{"num_hidden_layers": 10, "hidden_size": 768, "num_attention_heads": 12, "num_key_value_heads": 1, "head_dim": 64, "intermediate_size": 2304, "vocab_size": 32000, "hidden_act": "gelu", "norm": "layernorm", "norm_place": "pre", "norm_eps": 1e-06, "positions": "rope", "rope_theta": 500000.0, "rope_fraction": 1.0, "qk_norm": false, "attn_scale": 0.125, "bias": "none", "tie_word_embeddings": true, "parallel_block": true, "extras": ["capped logits"], "init": "trunc", "init_std_qkv": 0.0221, "init_std_o": 0.0, "init_std_up": 0.0221, "init_std_down": 0.0, "optimizer": "adamw", "learning_rate": 0.000825, "lr_mult_o": 0.845, "beta1": 0.9, "beta2": 0.95, "lr_head": 0.0089, "max_grad_norm": 1.0, "warmup_steps": 342, "schedule": "wsd", "decay_fraction": 0.618, "decay_shape": "sqrt", "final_lr_fraction": 0.0, "batch_tokens": 262144, "max_seq_len": 512, "doc_mask": false, "train_tokens": 1105000000, "max_steps": 4216, "dataset": "wikipedia_en"}
Each number is 50 + 15 x the weight over the matrix's rms, rounded and kept within 0 to 99. Layers, rows and columns count from 0.

# up: layer 6 MLP up, 2304x768, rms 0.0351, rows 201-300, columns 224-255
# down: layer 6 MLP down (transposed), 2304x768, rms 0.0301, rows 201-300, columns 224-255
up201:42 35 37 37 63 25 38 47 51 49 52 76 36 46 44 48 51 31 40 64 44 61 41 77 48 66 45 40 76 39 64 41
down201:16 27 54 64 35 99 35 47 63 64 64 43 58 39 41 77 80 36 52 50 71 79 50 50 21 46 68 52 56 65 82 57
up202:40 41 50 50 48 69 48 92 51 32 43 54 48 79 49 65 53 52 47 15 45 47 73 56 28 55 16 72 31 60 35 45
down202:49 45 50 56 19 40 47 54 46 63 60 55 43 74 59 59 84 40 43 56 78 65 78 62 34 38 67 57 44 44 36 54
up203:71 45 27 68 56 45 29 56 58 64 44 63 42 61 55 24 30 69 35 17 60 52 57 33 62 47 49 62 62 55 59 42
down203:25 57 71 44 69 35 28 63 41 53 06 45 79 39 23 57 69 73 64 41 36 58 41 45 69 50 47 89 76 45 31 35
up204:59 21 58 67 81 66 46 64 49 45 18 45 32 71 30 45 71 53 47 49 51 45 51 77 44 83 48 59 41 51 38 42
down204:79 62 33 46 51 68 39 49 40 53 83 25 14 50 70 89 89 38 24 54 49 50 65 18 64 45 53 76 53 76 43 36
up205:43 47 51 92 62 49 67 65 36 65 48 44 25 52 51 26 17 48 49 53 60 53 51 35 63 89 22 64 49 19 52 26
down205:48 60 44 55 41 50 47 39 56 41 65 71 57 76 66 77 56 54 49 53 38 56 55 57 29 04 55 39 59 65 37 52
up206:55 53 59 69 54 52 39 46 54 36 34 67 63 77 80 33 40 31 59 46 79 50 34 54 68 58 50 50 74 51 47 48
down206:65 53 71 21 44 67 51 47 68 59 37 66 50 57 69 60 58 37 57 46 25 63 64 74 66 50 66 50 43 47 46 62
up207:45 22 62 46 38 43 77 59 73 46 23 47 67 54 60 42 58 57 40 40 12 45 59 28 40 45 72 57 54 47 39 61
down207:43 54 42 33 38 53 40 55 46 33 31 58 42 49 41 26 63 38 59 54 52 37 53 53 64 48 38 42 51 53 56 40
up208:44 41 26 35 65 52 75 56 57 66 37 42 56 37 26 60 29 48 57 54 53 94 29 51 55 45 77 68 48 62 30 40
down208:32 49 63 39 55 54 55 46 56 42 47 22 77 23 69 30 63 47 53 67 61 53 44 73 56 65 46 32 53 59 44 48
up209:59 51 64 48 38 36 30 77 44 44 27 93 75 38 23 72 44 63 61 63 44 36 62 50 75 39 39 66 38 73 37 41
down209:65 49 38 40 40 42 58 32 50 75 67 51 39 44 64 55 88 46 11 33 18 55 43 41 33 54 37 54 53 42 56 68
up210:46 40 64 49 52 26 84 53 92 70 73 37 64 42 54 49 68 47 39 40 59 59 38 52 45 37 69 37 57 50 47 51
down210:68 56 53 58 22 54 71 52 28 53 46 32 51 63 65 34 48 77 55 62 65 56 65 59 52 12 25 55 67 62 62 16
up211:66 35 36 72 46 33 45 60 37 51 45 50 53 52 81 50 71 61 43 43 42 50 63 45 56 61 19 64 56 54 52 59
down211:39 75 54 72 52 56 42 52 56 54 84 64 41 64 46 76 42 47 49 32 60 60 56 32 36 15 80 57 35 32 32 39
up212:35 38 35 54 62 40 55 75 46 48 56 55 43 45 73 19 46 57 44 44 54 68 65 36 34 58 63 66 56 38 41 52
down212:58 55 49 47 35 37 43 50 55 57 14 44 60 43 42 58 32 67 65 47 61 63 72 58 69 56 51 46 68 52 73 60
up213:31 72 58 56 37 43 42 45 31 60 49 48 37 37 61 34 66 85 45 45 35 38 70 22 69 80 22 48 43 30 59 34
down213:56 30 58 70 54 58 70 41 57 33 57 63 44 53 43 57 53 53 45 60 50 41 67 44 56 33 61 40 45 74 58 63
up214:43 58 36 35 52 82 54 56 55 51 71 56 55 30 55 64 36 42 63 62 28 72 74 64 24 40 20 54 41 55 46 54
down214:62 47 68 59 59 33 71 18 65 36 37 77 53 34 48 47 82 71 35 74 41 52 38 41 58 44 40 53 28 53 45 50
up215:52 45 65 46 50 58 37 63 47 60 67 43 45 54 17 73 69 39 33 58 47 45 75 56 73 52 84 57 34 58 72 53
down215:32 77 63 54 57 25 84 56 29 62 60 71 62 61 66 23 09 58 50 16 46 70 44 45 26 66 53 49 65 68 39 54
up216:44 49 51 42 63 16 69 25 33 74 67 48 41 45 27 21 22 64 59 57 43 38 55 61 72 68 77 49 63 30 58 53
down216:48 75 53 59 28 47 29 36 55 67 34 99 24 44 31 30 11 66 80 41 50 52 59 64 59 39 55 75 56 27 89 51
up217:47 67 48 54 38 67 31 61 53 45 27 24 64 39 49 40 68 41 55 42 37 47 44 64 47 32 53 77 41 51 83 44
down217:64 56 51 57 31 55 20 70 79 67 58 34 85 55 60 72 63 62 26 47 45 31 54 20 54 82 79 39 41 53 63 66
up218:74 66 94 58 51 62 51 38 47 40 57 47 32 53 46 62 35 37 41 31 40 55 48 58 45 68 63 70 48 60 19 54
down218:54 63 36 50 20 49 66 56 16 39 48 73 36 60 48 61 84 61 26 62 67 25 63 43 44 42 51 57 56 48 52 66
up219:68 08 64 38 47 38 52 55 58 45 27 64 54 50 31 21 92 41 33 38 23 50 45 45 40 85 36 51 59 49 52 51
down219:64 27 50 46 69 62 53 63 59 23 52 31 40 48 45 33 40 62 64 40 19 32 49 38 48 56 29 43 69 61 64 41
up220:48 39 40 68 54 35 33 37 34 42 61 61 62 45 68 33 69 42 38 45 41 51 78 53 35 55 33 54 49 58 33 53
down220:62 75 55 70 57 62 64 43 64 53 34 58 62 30 60 70 41 34 41 55 66 32 73 89 52 57 54 24 53 57 58 71
up221:37 36 59 61 38 53 56 38 40 58 14 88 69 33 53 28 58 50 40 67 52 28 61 56 00 60 57 47 46 37 56 47
down221:63 47 76 46 54 73 54 57 41 58 58 43 37 47 45 72 63 52 47 52 44 53 43 49 45 32 50 31 51 61 53 53
up222:59 31 66 58 41 66 39 84 35 63 56 53 46 50 23 56 42 67 47 44 57 56 57 52 46 47 51 64 26 59 58 21
down222:31 46 58 59 52 68 61 54 59 47 55 58 47 54 30 41 40 59 34 68 43 60 47 72 39 65 58 33 42 38 35 48
up223:53 47 47 34 34 55 74 41 17 43 30 41 64 66 49 34 63 36 22 59 63 61 85 78 60 67 70 55 38 44 54 49
down223:45 59 74 69 73 33 61 53 48 52 57 43 56 29 54 46 33 52 65 50 41 21 34 45 45 19 54 57 41 56 51 52
up224:54 49 41 38 38 39 62 40 12 67 55 55 68 72 47 71 53 46 25 37 63 65 32 59 80 29 63 77 72 48 42 60
down224:65 72 20 23 40 33 33 69 36 57 49 23 58 26 37 44 86 62 69 45 60 27 61 54 73 47 38 36 44 58 47 58
up225:51 77 81 50 70 51 50 53 46 63 50 44 59 63 69 79 73 34 32 40 31 74 55 65 42 45 19 36 39 45 77 47
down225:20 62 52 73 60 21 64 54 36 50 61 57 43 51 57 40 38 54 55 83 73 39 51 35 68 64 50 40 67 34 41 79
up226:62 47 53 68 46 49 64 59 48 37 50 70 43 50 51 53 58 66 36 42 51 66 51 58 68 51 10 30 41 52 25 45
down226:78 46 49 55 52 35 61 71 56 47 46 53 48 54 53 54 56 41 32 59 60 59 47 42 40 32 34 70 55 66 54 34
up227:39 29 35 61 37 42 74 72 41 56 58 56 52 59 50 42 62 46 35 61 27 45 50 49 49 38 47 51 52 62 29 55
down227:59 68 37 46 44 71 43 45 44 45 35 51 39 34 47 46 43 59 62 33 56 23 40 48 23 60 49 47 53 34 57 64
up228:37 62 57 56 58 38 49 61 42 41 48 38 56 45 26 45 39 50 73 44 40 49 60 41 64 52 31 67 40 41 41 18
down228:59 20 56 67 20 60 46 64 62 32 54 57 70 65 67 61 70 53 13 70 50 47 55 45 69 33 30 35 28 80 61 48
up229:73 39 93 55 42 58 29 50 55 73 58 86 50 52 57 55 35 55 31 61 68 59 40 69 60 54 63 78 63 31 34 27
down229:66 99 59 35 61 31 36 46 75 54 51 43 63 28 36 51 68 31 43 16 39 38 68 48 34 50 71 51 61 52 32 45
up230:75 51 61 38 54 49 32 39 45 73 42 65 55 69 48 61 38 65 54 58 51 73 40 36 61 66 50 54 53 41 21 57
down230:86 24 55 47 53 45 70 26 34 40 41 29 48 29 56 55 67 53 48 47 50 61 77 58 24 37 65 18 58 44 81 40
up231:68 29 62 56 31 48 36 54 66 61 45 62 62 28 74 35 52 64 42 75 31 48 24 87 37 81 52 84 43 54 58 28
down231:63 48 75 53 30 43 49 41 69 35 39 31 37 34 57 32 53 54 27 60 42 60 60 51 47 49 36 50 60 29 74 51
up232:43 51 52 38 67 59 51 73 24 64 58 39 48 44 63 54 46 63 54 70 43 75 57 41 38 60 55 30 68 49 59 54
down232:55 18 62 41 33 46 58 39 39 60 40 67 49 48 45 51 55 69 43 31 41 42 58 38 65 42 42 50 45 37 18 45
up233:45 50 33 44 34 52 31 85 61 41 55 68 27 43 59 53 62 59 58 40 28 58 11 36 55 57 39 45 24 38 70 56
down233:68 88 68 47 47 64 80 00 54 50 51 52 67 64 59 35 56 61 47 66 60 29 85 43 46 40 38 49 59 57 37 69
up234:72 50 50 39 61 51 60 48 32 20 52 58 55 80 46 33 79 52 42 56 38 68 37 49 56 77 52 48 47 69 58 60
down234:65 55 27 44 73 45 52 53 59 66 32 78 54 50 30 48 39 75 53 49 55 60 34 53 42 33 44 42 59 44 27 42
up235:57 39 33 58 52 42 52 55 78 59 54 58 65 11 45 54 32 72 63 37 35 47 19 71 41 48 57 30 31 26 69 50
down235:43 37 67 59 49 46 35 28 52 61 26 52 28 63 47 64 54 33 61 67 51 25 69 68 31 70 66 68 67 60 75 47
up236:70 35 74 34 56 48 46 64 40 41 54 51 58 31 49 49 61 51 37 41 30 29 47 46 38 50 61 44 70 47 48 64
down236:56 41 61 73 79 45 31 51 51 59 27 68 28 54 58 53 49 73 43 48 43 43 29 25 73 53 79 33 73 57 27 48
up237:20 30 29 60 19 42 67 77 51 61 61 35 52 28 42 68 66 72 42 29 26 34 52 44 46 26 34 60 80 42 43 18
down237:51 39 90 59 69 41 43 54 24 46 35 46 41 34 51 41 48 68 47 43 44 49 46 42 51 36 59 38 49 72 42 30
up238:42 72 33 76 52 69 50 73 38 48 53 62 57 56 84 66 48 62 22 57 25 77 28 65 44 31 47 34 88 34 66 65
down238:47 56 40 26 67 53 57 65 78 39 58 89 54 88 40 37 59 43 56 39 51 17 44 63 54 35 32 40 52 67 38 47
up239:53 69 39 43 48 42 24 58 57 58 64 71 61 84 53 44 50 54 41 46 51 49 59 48 48 50 50 64 55 34 77 64
down239:35 64 61 68 55 57 45 71 45 38 38 49 47 35 54 48 60 48 51 62 44 43 33 51 47 40 40 75 61 74 49 44
up240:40 49 46 29 67 65 80 52 35 61 47 29 54 61 43 54 70 63 57 58 64 25 15 48 61 66 40 62 67 56 78 55
down240:62 12 28 37 34 52 56 55 65 55 53 65 18 40 67 39 39 41 70 72 41 75 69 73 51 46 04 51 46 39 45 43
up241:63 74 68 42 44 29 61 50 55 47 49 45 65 33 58 39 67 76 42 59 50 43 47 70 60 77 73 59 46 47 36 52
down241:57 43 54 46 52 63 51 51 44 44 47 47 58 62 32 56 54 08 46 43 43 31 51 44 44 51 71 56 46 62 36 41
up242:47 36 61 47 68 61 71 71 61 71 50 22 58 47 37 54 57 22 54 49 38 44 63 49 62 52 65 57 42 46 65 57
down242:62 44 17 62 61 22 46 47 41 43 41 66 91 33 42 46 34 60 64 85 56 60 62 67 31 48 52 28 60 20 64 53
up243:20 41 45 52 54 39 64 43 40 51 24 49 52 55 64 36 61 50 39 43 40 47 26 61 28 40 47 56 55 55 68 33
down243:79 42 78 32 68 41 52 44 43 64 67 47 41 33 59 75 47 54 49 34 56 58 76 54 45 49 47 31 38 37 73 50
up244:57 63 26 39 17 33 48 59 63 63 57 45 43 54 70 24 88 55 40 42 19 90 47 71 36 73 14 70 70 41 68 19
down244:47 30 17 71 18 61 63 35 67 45 36 59 48 69 54 48 29 38 48 52 39 36 46 29 38 64 63 55 57 63 26 46
up245:15 40 34 45 38 61 56 50 38 77 50 55 36 54 61 52 59 34 45 66 34 53 34 66 45 70 56 33 71 45 39 48
down245:32 52 48 46 49 36 46 38 55 63 25 49 71 36 25 42 40 22 48 74 45 63 59 69 58 54 49 31 47 59 35 56
up246:60 60 43 52 53 72 70 47 67 55 39 62 74 57 44 40 61 48 55 63 55 37 72 53 29 26 44 41 55 44 35 50
down246:47 45 20 78 60 40 35 60 36 60 58 50 37 68 37 31 26 57 63 51 34 61 69 69 83 54 34 56 47 40 66 56
up247:46 55 46 51 47 32 40 47 55 28 49 72 57 78 49 62 90 48 20 58 49 50 58 64 60 75 56 53 63 39 34 71
down247:47 61 51 40 57 40 28 67 34 49 41 57 12 44 63 55 58 57 40 29 53 36 45 56 31 62 42 54 25 52 56 38
up248:61 39 41 58 27 43 36 48 18 37 57 66 42 24 43 51 44 60 32 28 40 29 51 61 63 85 38 46 62 72 49 74
down248:73 49 41 56 25 25 67 34 36 91 50 46 41 50 60 39 37 53 40 45 57 37 43 25 49 62 54 55 59 34 61 70
up249:51 46 42 35 58 60 51 45 62 48 38 50 45 61 29 62 66 41 19 49 28 47 66 47 30 39 39 50 52 49 34 32
down249:33 50 36 43 56 53 05 44 53 59 35 40 53 46 49 39 39 61 51 42 23 33 63 48 17 24 88 38 58 49 51 66
up250:47 84 75 59 63 56 47 56 55 53 64 48 53 46 47 50 50 57 29 58 53 64 63 69 33 42 57 53 49 62 51 61
down250:31 47 57 35 45 51 56 21 55 51 61 67 68 46 52 46 52 32 47 36 55 61 53 69 73 32 65 51 59 41 42 49
up251:50 52 43 44 30 45 44 48 44 76 58 75 41 49 38 54 53 53 37 63 41 39 56 72 47 55 47 65 39 56 74 53
down251:57 49 45 44 65 70 29 43 21 89 26 46 58 49 46 54 27 37 38 74 53 57 59 55 67 55 55 49 23 39 54 67
up252:37 43 31 40 51 64 41 62 15 47 64 61 46 48 41 40 57 40 73 52 48 68 32 40 33 51 32 57 28 69 30 57
down252:46 56 44 28 27 71 69 59 47 37 50 32 13 44 69 25 41 48 30 66 47 62 42 89 34 40 70 33 42 38 56 52
up253:36 41 95 28 64 29 48 42 30 58 40 36 57 41 57 45 56 60 55 61 23 50 49 38 69 58 45 69 53 30 42 57
down253:24 70 55 31 15 52 50 72 55 65 67 70 44 53 37 41 17 43 43 49 53 67 38 39 48 59 32 89 56 33 54 66
up254:51 50 60 40 59 79 48 34 70 34 40 51 21 65 29 73 53 35 48 71 51 32 29 66 50 68 33 58 77 54 61 74
down254:42 63 48 45 38 38 49 58 30 68 57 62 47 52 35 22 31 64 45 19 57 44 54 34 43 61 48 26 47 54 45 37
up255:51 27 34 72 63 56 51 50 37 68 21 54 18 81 52 17 66 38 21 42 51 42 66 64 26 81 53 36 49 47 47 54
down255:48 40 39 53 55 54 37 45 54 44 71 49 56 45 47 73 89 62 39 51 48 28 49 55 29 69 31 27 53 76 36 60
up256:53 20 41 75 42 36 35 74 16 68 38 60 60 51 54 70 66 70 43 50 23 72 52 70 07 53 40 52 87 30 35 42
down256:34 31 45 39 68 50 45 52 43 64 45 52 50 46 72 59 53 60 55 38 43 21 51 25 56 56 69 60 44 51 40 32
up257:47 68 39 44 45 23 73 60 54 38 56 46 40 59 47 16 75 36 40 28 33 59 39 45 52 50 44 42 64 72 58 41
down257:55 59 53 60 40 67 66 42 52 37 43 33 45 62 63 38 54 54 41 63 61 44 44 46 66 55 32 51 44 54 44 60
up258:48 21 66 65 46 75 71 64 32 32 39 36 32 43 31 55 65 57 34 48 16 62 29 56 65 57 42 42 67 67 40 42
down258:48 73 45 29 38 22 36 34 57 53 54 33 40 67 53 39 51 44 29 52 69 45 72 32 38 28 17 35 34 40 33 40
up259:67 51 70 37 58 53 65 36 31 41 37 49 25 49 39 67 56 43 59 56 55 72 60 46 29 65 62 38 43 24 43 54
down259:33 49 42 40 22 37 56 62 56 33 54 81 50 62 54 47 43 49 29 42 60 48 71 33 61 41 59 37 61 41 41 53
up260:57 63 50 60 59 51 62 39 42 36 35 48 50 60 45 27 46 67 69 53 40 52 39 60 62 44 76 76 44 62 52 48
down260:56 72 60 48 50 42 51 55 57 66 55 49 55 47 70 22 51 41 43 30 39 68 51 39 73 69 29 50 80 36 29 50
up261:58 42 36 63 24 41 59 41 43 36 65 55 48 31 57 22 42 61 49 45 35 55 63 38 58 70 37 58 71 38 54 45
down261:66 59 84 70 57 45 48 44 33 37 58 46 34 60 45 51 69 66 17 56 66 51 40 39 60 57 48 70 66 82 38 60
up262:33 26 44 58 42 46 50 67 50 81 49 64 36 45 33 30 61 56 52 44 00 48 08 58 58 71 39 39 35 49 51 29
down262:80 62 41 79 52 64 69 82 53 65 34 42 58 66 61 45 41 55 42 57 36 38 51 77 51 69 48 69 64 54 50 39
up263:47 48 65 36 56 65 55 66 56 64 55 62 16 49 61 58 41 41 71 49 50 72 56 54 16 45 44 30 19 26 70 36
down263:32 51 44 18 77 25 63 57 54 53 53 33 40 62 54 59 75 21 68 66 60 66 61 25 62 58 28 43 38 36 41 55
up264:34 46 37 56 49 37 48 39 39 78 43 61 36 46 48 50 37 48 34 37 58 50 45 54 42 74 31 42 78 64 77 57
down264:39 68 46 71 45 52 57 31 33 38 49 26 55 24 61 72 64 50 47 46 35 31 44 39 50 43 57 31 10 70 66 23
up265:28 68 54 48 60 45 58 39 48 45 35 74 54 52 29 56 32 55 45 44 44 43 41 47 24 49 57 36 29 59 63 44
down265:51 32 61 38 59 28 53 46 54 47 57 54 45 41 42 60 68 58 42 70 31 45 22 69 62 28 40 69 55 42 42 46
up266:75 57 52 53 38 36 34 55 62 59 72 42 45 60 16 39 54 73 41 43 61 59 60 43 47 58 45 54 46 54 50 45
down266:31 18 52 40 52 42 54 42 50 49 49 65 42 30 55 35 57 49 48 64 52 48 64 43 38 48 56 32 47 58 52 43
up267:53 16 65 36 17 58 51 75 54 61 53 39 27 59 39 36 34 58 29 40 38 57 49 81 30 55 13 53 65 37 55 75
down267:71 57 67 61 18 67 62 57 51 50 19 52 80 46 70 40 69 43 54 61 28 45 32 79 37 46 61 52 51 38 66 80
up268:61 67 55 73 66 35 44 51 74 59 38 30 31 50 39 64 33 46 64 35 43 67 75 77 36 34 63 42 63 35 57 57
down268:27 38 48 36 73 35 64 69 33 41 33 21 66 19 18 84 56 56 49 40 45 42 66 24 57 79 33 48 52 47 50 45
up269:48 72 52 44 72 39 46 44 38 40 37 46 41 29 42 60 57 63 42 55 63 64 72 44 40 51 55 44 24 41 64 56
down269:51 58 42 55 67 58 42 65 32 44 62 21 56 51 44 64 54 62 42 56 38 61 42 49 59 42 48 79 51 50 51 65
up270:34 61 36 45 45 42 33 68 57 47 42 71 67 50 48 40 46 58 43 35 48 74 74 42 44 38 34 67 46 16 48 31
down270:21 49 53 64 69 48 40 51 61 54 32 67 70 59 56 39 31 37 64 59 30 47 42 39 36 39 56 42 52 56 25 36
up271:38 73 75 69 46 64 38 70 38 45 72 44 62 43 69 44 55 56 37 81 52 57 54 53 71 50 78 60 48 37 35 59
down271:49 68 73 61 31 49 45 52 07 61 39 57 24 53 49 43 61 71 32 40 28 50 69 40 58 30 43 50 55 39 55 53
up272:66 33 65 68 66 43 33 41 43 62 54 32 47 51 61 42 45 48 40 63 49 66 93 58 22 60 61 58 56 68 54 42
down272:61 70 42 47 37 69 52 45 82 81 46 71 65 26 50 47 57 61 28 60 66 36 66 35 36 35 27 39 35 72 35 45
up273:42 31 69 59 57 62 61 58 34 37 20 47 53 34 59 42 70 78 40 43 47 39 68 65 34 56 33 60 77 56 49 55
down273:44 44 42 72 46 56 45 63 64 23 38 41 61 49 25 26 85 74 37 25 72 65 73 67 46 29 52 26 36 48 82 58
up274:40 33 33 33 25 64 65 50 48 54 28 79 61 85 62 50 54 49 50 65 60 46 48 45 67 54 61 58 51 54 59 40
down274:63 40 53 64 63 62 44 45 49 35 57 35 60 25 45 41 36 57 49 23 63 25 42 41 44 43 60 41 51 43 40 41
up275:25 56 54 66 58 78 53 55 59 70 57 69 45 49 40 55 45 63 47 39 40 32 53 50 38 25 63 55 14 73 43 35
down275:62 43 38 44 30 39 71 64 56 40 31 89 49 60 43 48 52 47 46 62 58 60 36 77 27 50 49 66 35 40 59 65
up276:15 40 68 37 49 34 62 23 35 41 38 52 50 52 49 45 50 39 67 53 67 56 69 49 62 64 18 48 77 43 46 41
down276:68 67 52 64 37 51 47 28 83 58 36 67 67 38 90 75 51 60 56 37 64 41 44 59 59 42 55 46 66 62 38 37
up277:79 62 43 38 66 55 57 48 58 57 35 40 31 79 52 40 36 79 58 74 65 51 42 58 68 48 41 56 22 97 25 65
down277:55 79 48 72 51 72 58 46 66 35 71 65 41 57 64 53 55 51 29 53 53 71 41 45 47 50 62 25 46 49 49 47
up278:49 56 26 51 14 81 52 47 25 53 44 58 62 43 44 20 38 57 50 63 28 66 66 50 38 38 48 58 73 51 75 72
down278:31 36 80 40 43 41 33 63 60 47 75 35 52 52 45 78 90 56 43 39 53 76 47 33 36 41 67 68 29 60 40 48
up279:48 57 32 60 55 29 81 49 49 63 31 58 52 50 49 57 39 79 72 42 33 69 37 56 60 64 30 46 69 23 88 60
down279:53 66 45 62 45 45 35 57 44 40 32 46 57 64 37 72 56 43 25 58 37 49 38 31 44 66 24 38 46 90 63 84
up280:64 48 75 84 37 47 59 27 35 40 48 63 38 38 51 56 50 44 42 57 42 70 45 54 59 71 30 65 29 66 50 70
down280:44 37 44 55 49 33 45 56 72 86 82 35 66 51 52 46 65 53 46 63 60 42 41 64 30 52 33 60 33 23 74 41
up281:32 61 37 50 65 14 35 53 52 46 43 47 66 55 76 71 51 53 32 32 36 70 43 44 30 32 60 50 73 31 44 56
down281:41 29 75 40 37 53 48 67 79 58 32 57 46 32 23 75 43 41 62 36 43 21 55 70 42 60 28 55 38 69 63 85
up282:39 66 60 45 35 56 49 45 56 59 60 32 42 60 44 57 55 48 41 44 57 79 50 63 58 45 41 79 41 51 45 33
down282:35 73 38 57 55 52 33 64 53 46 58 59 45 45 41 42 68 61 23 59 43 60 37 50 59 54 85 48 19 47 38 73
up283:51 27 32 24 49 05 82 82 39 73 54 55 66 34 35 55 49 44 41 30 32 48 60 23 53 75 37 53 62 40 42 51
down283:50 38 33 59 40 36 55 26 42 50 55 13 46 75 48 70 66 33 43 54 60 43 43 39 76 36 56 61 42 40 37 64
up284:44 22 83 48 38 38 37 80 64 44 39 36 53 61 29 55 54 48 50 38 70 48 84 67 35 41 56 54 57 55 48 53
down284:42 45 55 41 07 54 19 45 43 54 76 45 47 51 48 60 24 45 59 54 61 66 66 53 66 60 37 36 57 71 36 62
up285:44 39 40 55 28 17 37 59 69 35 64 42 38 46 53 46 75 65 45 56 28 48 52 48 26 56 79 65 74 41 60 63
down285:38 39 80 64 59 53 70 58 44 48 52 48 72 71 63 74 55 45 37 35 65 66 49 31 67 44 45 36 31 53 15 75
up286:65 30 48 57 52 41 60 62 48 50 25 65 43 54 43 52 43 52 57 41 51 50 52 65 21 56 59 42 59 32 59 40
down286:42 69 35 90 41 70 39 27 34 42 43 63 47 58 33 68 34 33 42 64 38 51 51 62 53 35 47 22 85 44 39 70
up287:40 37 61 55 44 30 41 56 71 67 31 53 43 54 58 42 47 37 50 37 16 23 34 54 67 52 39 38 63 58 56 53
down287:33 47 15 41 65 55 65 76 47 35 62 40 47 48 18 58 35 68 76 54 77 49 44 69 44 86 61 55 63 66 51 73
up288:37 61 55 40 41 65 38 62 51 57 65 59 45 44 64 46 51 62 21 60 40 26 49 44 61 34 52 51 45 53 13 41
down288:64 85 50 32 59 66 43 54 61 48 31 29 43 44 45 50 56 48 66 59 53 43 51 59 70 31 78 41 49 27 63 54
up289:42 41 60 62 52 63 20 50 40 35 34 50 45 58 31 47 45 56 45 55 24 40 26 52 46 53 46 67 40 27 63 58
down289:36 65 46 46 48 30 37 41 73 41 62 32 40 39 33 55 61 44 52 70 57 66 55 42 57 31 48 61 52 69 63 52
up290:59 40 55 51 53 50 38 75 26 46 55 65 36 53 29 76 36 56 42 55 30 54 22 37 39 41 44 60 69 35 65 52
down290:33 73 60 79 73 48 39 39 49 43 55 42 47 57 83 52 62 54 44 60 42 38 27 47 58 41 48 67 90 51 22 59
up291:63 52 66 10 53 56 27 86 50 57 32 64 49 34 47 74 53 60 49 45 70 53 41 58 61 66 44 55 21 60 33 66
down291:55 76 24 47 52 33 50 56 54 39 63 40 39 69 22 67 38 83 31 31 38 21 29 69 52 55 47 54 50 45 37 73
up292:31 41 39 50 34 59 54 52 43 37 57 73 41 36 56 60 68 75 31 37 57 29 55 46 65 63 68 38 63 57 66 54
down292:70 59 53 71 75 60 41 61 43 44 36 54 46 68 59 47 36 88 41 48 17 28 53 47 44 33 58 45 34 67 47 64
up293:45 60 31 40 51 43 74 31 43 35 46 42 17 62 52 35 54 54 48 55 44 61 60 72 23 65 54 23 63 32 57 41
down293:40 66 35 42 43 46 32 39 40 49 69 33 81 38 68 63 43 64 19 40 40 61 66 30 47 40 63 43 53 60 38 41
up294:65 29 70 37 35 26 61 56 27 45 62 47 39 56 38 33 58 71 36 51 44 81 65 63 51 33 40 65 61 42 68 38
down294:52 36 39 16 66 57 78 50 55 53 68 89 36 60 38 67 56 41 48 65 58 83 46 64 38 51 42 62 63 43 44 51
up295:49 42 39 46 60 59 69 71 44 70 36 45 30 49 68 64 49 52 64 22 30 62 62 48 50 38 44 75 45 71 18 40
down295:52 34 47 57 31 64 26 52 35 75 57 55 43 47 64 49 67 51 19 47 10 53 44 66 26 33 44 61 45 45 51 15
up296:59 59 35 41 59 44 79 11 58 25 46 37 57 73 54 29 75 70 41 46 33 70 63 84 29 38 45 39 50 36 61 37
down296:53 52 39 63 28 55 60 46 60 55 46 53 21 57 26 50 44 55 67 39 69 58 51 75 35 32 29 80 51 61 49 56
up297:57 57 77 48 53 54 54 46 70 23 51 47 63 57 23 59 34 47 44 40 50 65 48 51 51 59 55 74 51 67 58 71
down297:48 38 48 44 45 38 59 60 33 54 33 40 40 53 38 58 40 45 34 63 38 70 42 52 50 73 48 45 45 66 52 22
up298:43 53 27 46 54 48 53 57 55 53 41 67 56 52 25 60 65 69 13 12 20 57 45 73 44 59 43 39 57 50 45 22
down298:41 37 41 51 34 32 62 41 52 27 58 48 36 53 82 72 44 45 42 33 54 55 43 39 61 34 40 38 46 14 53 68
up299:39 38 29 54 36 52 39 45 52 52 49 97 43 62 47 58 45 37 31 74 46 38 48 60 47 49 43 51 62 50 73 35
down299:39 57 42 84 39 32 40 71 59 59 42 38 63 49 67 33 55 42 49 30 78 32 51 35 63 54 60 57 39 71 53 50
up300:21 69 60 39 51 50 54 67 15 55 34 53 29 37 82 59 71 55 10 59 31 69 75 74 22 80 24 39 54 57 63 44
down300:23 39 66 64 31 63 49 57 50 49 47 62 29 70 48 54 53 55 35 60 42 67 63 49 37 62 54 54 41 42 39 47